python train.py --n_layer=18 --d_model=448 --n_head=7 --n_kv_head=7 --head_dim=64 --d_mlp=1792 --vocab_size=3653 --activation="swiglu" --norm="rmsnorm" --norm_place="out" --norm_eps=1e-05 --positions="rope" --rope_base=10000.0 --rope_fraction=1.0 --qk_norm=true --attn_scale=0.125 --bias="all" --tie_embeddings=false --parallel_block=false --extras=["capped logits"] --init="normal" --init_std_qkv=0.022 --init_std_o=0.00366 --init_std_up=0.022 --init_std_down=0.00183 --optimizer="laprop" --lr=0.000948 --beta1=0.9 --beta2=0.99 --weight_decay=0.14 --lr_head=0.00393 --warmup_steps=434 --schedule="wsd" --decay_fraction=0.821 --decay_shape="linear" --final_lr_fraction=0.0 --batch_tokens=[65536, 131072, 262144] --seq_len=512 --doc_mask=false --train_tokens=611800000 --steps=4506 --dataset="wikipedia_en"
Each number is 128 + 24 x the weight over its row's rms, rounded and kept within 0 to 255. Layers, rows and columns count from 0. Numbers have three digits each. The size before them is the row's rms in percent of the matrix's.

# down: layer 7 MLP down (transposed), 1792x448, rms 0.0405, rows 933-946, columns 128-191
# gate: layer 7 MLP gate, 1792x448, rms 0.0488, rows 934-946, columns 128-191
# up: layer 7 MLP up, 1792x448, rms 0.0459, rows 934-946, columns 128-191
down933 094:133083119110135122146147108180118160149121138124119133090096155141148098133149120111106158133168148134084156110126096140137098137157131140114150196122138141087117118064152155090130139107138107
gate934 120:144120082139116135157124103146111125131143148107107150145136171097103132171121112127079180121118178151118141154151093118109154157164107142192159128086133120145147131142139123153109125133137144
up934 135:135127161092154131139129146102159126096093113135139133113113092137136110085130089141135109161135088110136096086135177133172113102073143117070120088149118101106097150089114126111153114109102107
down934 121:125129127142131124128126135137122126130135128128125130132125130121126130130132125122137135128122131123132127125131133127126134128128130123130131126129125132126126134129128124130121126128128133
gate935 104:116090102067112108127110087114089129140081099126117130132132082090133116144155121138128109146110113133129128126158162128123126111126124100172110122081133145167171119136084133131130178090108108
up935 107:100161105124155121142121133116092132097115132114147110124150144105137102132129090177149126144126121186102144126110113090134126136141118053124083133162153131130134157126129140121115087137124130
down935 107:082154151120122124185083158126148159073124118174144133132137135139169072116161119162110147149166151085082081142101118092102106118149102148130177123109107136140135161113158115135124107160150123
gate936 105:108069152113142130129153126131158138107107118109132104117143119115101137140059157138160121145089104089126136149124151152131134124129150147089130128106113133089133115105139149135112153107127145
up936 106:176140163121191125143089127118154155138125145139136117121098107146113160125127113106127169147127137101120143152159118174099107136142116083110140131180175095130133160078095141105119104148113108
down936 099:133097134136120132148154143133138124127108126123113126126110129143121113099101124145131144132131147092151130148147108180149127104133120152141107014109108135111116104099091098098097127159115143
gate937 108:136102144130164107176195053138138145128099174126139144098145112119123130122141152135103078136129147114158121102133159111111131110115087116135210157160128114142124136121099167137171089123134133
up937 099:080122123126104113127131114125113101127157139131112146126168115134075151152131081112169157140147141173154138133128084119143132135124127124096118146108107139104129136127107126056127134118145132
down937 103:095090131088140094112138108175168128135153128157161128085118120133135115132132172117104135141140130124110159120125174141119114121142130126064120093133107135160135146103161119166123112109132117
gate938 098:147100104149104164141142125079127147135134126105124139108113162150168117122103128137148120149141137086126133162115168138165099104095133133137117126164114074101173130101138121112145119105132133
up938 104:130142183081122108135080133150133157136129140163080091180155132092098141129125166137113118176081131131103105134077143121088151121152112145115153124121119111149175129135162126178142097131148209
down938 101:108089134120138117130129144106159117103152174180138150136098107109134157156133100141149136145103166122069102160108139118158111119122122149111146125128143146072143119147095104127132115148130112
gate939 103:126115140123122142115142127085142171155112090147134116105125155116112167133109096089097100132124131143154092154122131150110179137122082138163181113140132152190160110111138129142145072139151136
up939 100:141099146117090111148143122102116143130116117126126138083097126098132110143130137103120143136073113156121105117112144123116139146116133118148178125114130118169174089116127120093150093097133204
down939 103:097172131126091142131133132137076140100155111093152144120141113135140152133149104139131101105122142140131138087105102063074129079121147149160173099092144074162081094127123095082137111113107105
gate940 099:109160117131170103165112107089188117122147151139134121129153117149062138116124152115127134204081097134130124130139127154163138150097142104127145118128122141144113123133173117114169135123132112
up940 106:138132063143162184125113099116108130129179115142152157135118177150147121120098187127096123144137141102139129134139133130092162130111146137154171102129133094128140126146153120144140111145145165
down940 105:125146127108122132128138139128136095119150178165092105148147140119171116102101143123080113095162111145114094131133182122159159126162139140137134171110067098115119164167145116111113129126138096
gate941 096:121134073145152123143157129108164102136135178126132173138109107091158124177118118142107138136078107121137134132142126107115149113098090116104102120145103147142106115138135130166138108101121124
up941 099:095128135139124180127082144150129093117121105132112081150173153095133110114115115093155156158110144074091094104137132131090104054133141105091159109126124145141120116127123104123128139123121124
down941 099:156163140133139104154128097159113080166153139118165105141143118091141132093105120136148142089083101162160121142108103138149158136100133131100132122115119148177124094122135147114116136156141128
gate942 107:122060177159102096101104094143122179152104139162069130127126120112077138105152118100140134124079175164129158115137139144133158121130135127165158139164137064163145133126145134190137109133145172
up942 105:142143110150137113107146137116116114127153138129113140087111102104129141171077109143128103120111144115127142153142111123164094135118141095119099162135109112118067189125118116150128121157101072
down942 109:155175137143123113120117133143136107143093148138095111152119100121147113124141137129147107093120115108111134125144171133145146175122117128097128126145076116126114082117117154145119151189119058
gate943 105:112065077121145124117134146140165110115100107163126121115113151125162157091125166113132092136131167089127115106134140093124120107154125131119197127148105122145151118135146137127109122131128117
up943 105:068135150147130111152170144134156104122098129131144099105144148131157129130097125118134127102128100166157157107109136065135109145155120090149121141093136117150175169154122125120142119147094111
down943 108:139134157139142153099130105111124141114130143119125128129124128122123132169120117108151150100133109111129139106128063133130147174131167115122095148137132140135155162140104136104153127110161095
gate944 097:136146183141115149147104120117131122135082128108089180126176130149111106094145148123128065127122102085125131092138128106127118138149143149088148110170090131139130068106108126142115119121123120
up944 099:182095153166140199102093090122149145128112136107131119124167146136160131083114129080153065144109104163143117140134107123119128140135123125127109110154180109107148112133106111129102110157121152
down944 096:130116130094107129115125116115121147138139188098105149118119133090160124097134155104130147128135165150094113153132111116147131173104141130066117140132103126135112142115139095136104122099103105
gate945 096:125113113147099155109145136083159086120165131102106109126122120138131116088087097150115126152147105133112140140128160089134161100149121166141113100169119142141132098108126132109106110104146112
up945 096:147141075131127132142126139112116161108122077143147157149139124107129119116141120113140137097125138183136133119112151148139119151078141154127098148094115147123127108151150134123139128141112170
down945 101:123106146129128171144122142114141129100104132154115139093087084116178142121132109149145154152116145116145120100130139120094143105089129136118166121137100104122136125105144093117131142108149130
gate946 098:153138153169129118111139121159155115128129153151124118156100133126144090119173136166130150154156143112157085123138141151122099103110101144108156125191150112116126146129108125130139144093116143
up946 097:132127114088114142099113084107143093129143101138117171119118102132138131111073114150149131094106102119122093116120103117144093103144101145133159131138076129111101160095128144094119127153135103
down946 099:148096141135183145142124133099150116160123093160121130132180142127117087141118137128127144133088127127150140112142141132155115128109125103119167052119130123152095102125146189172165113118148145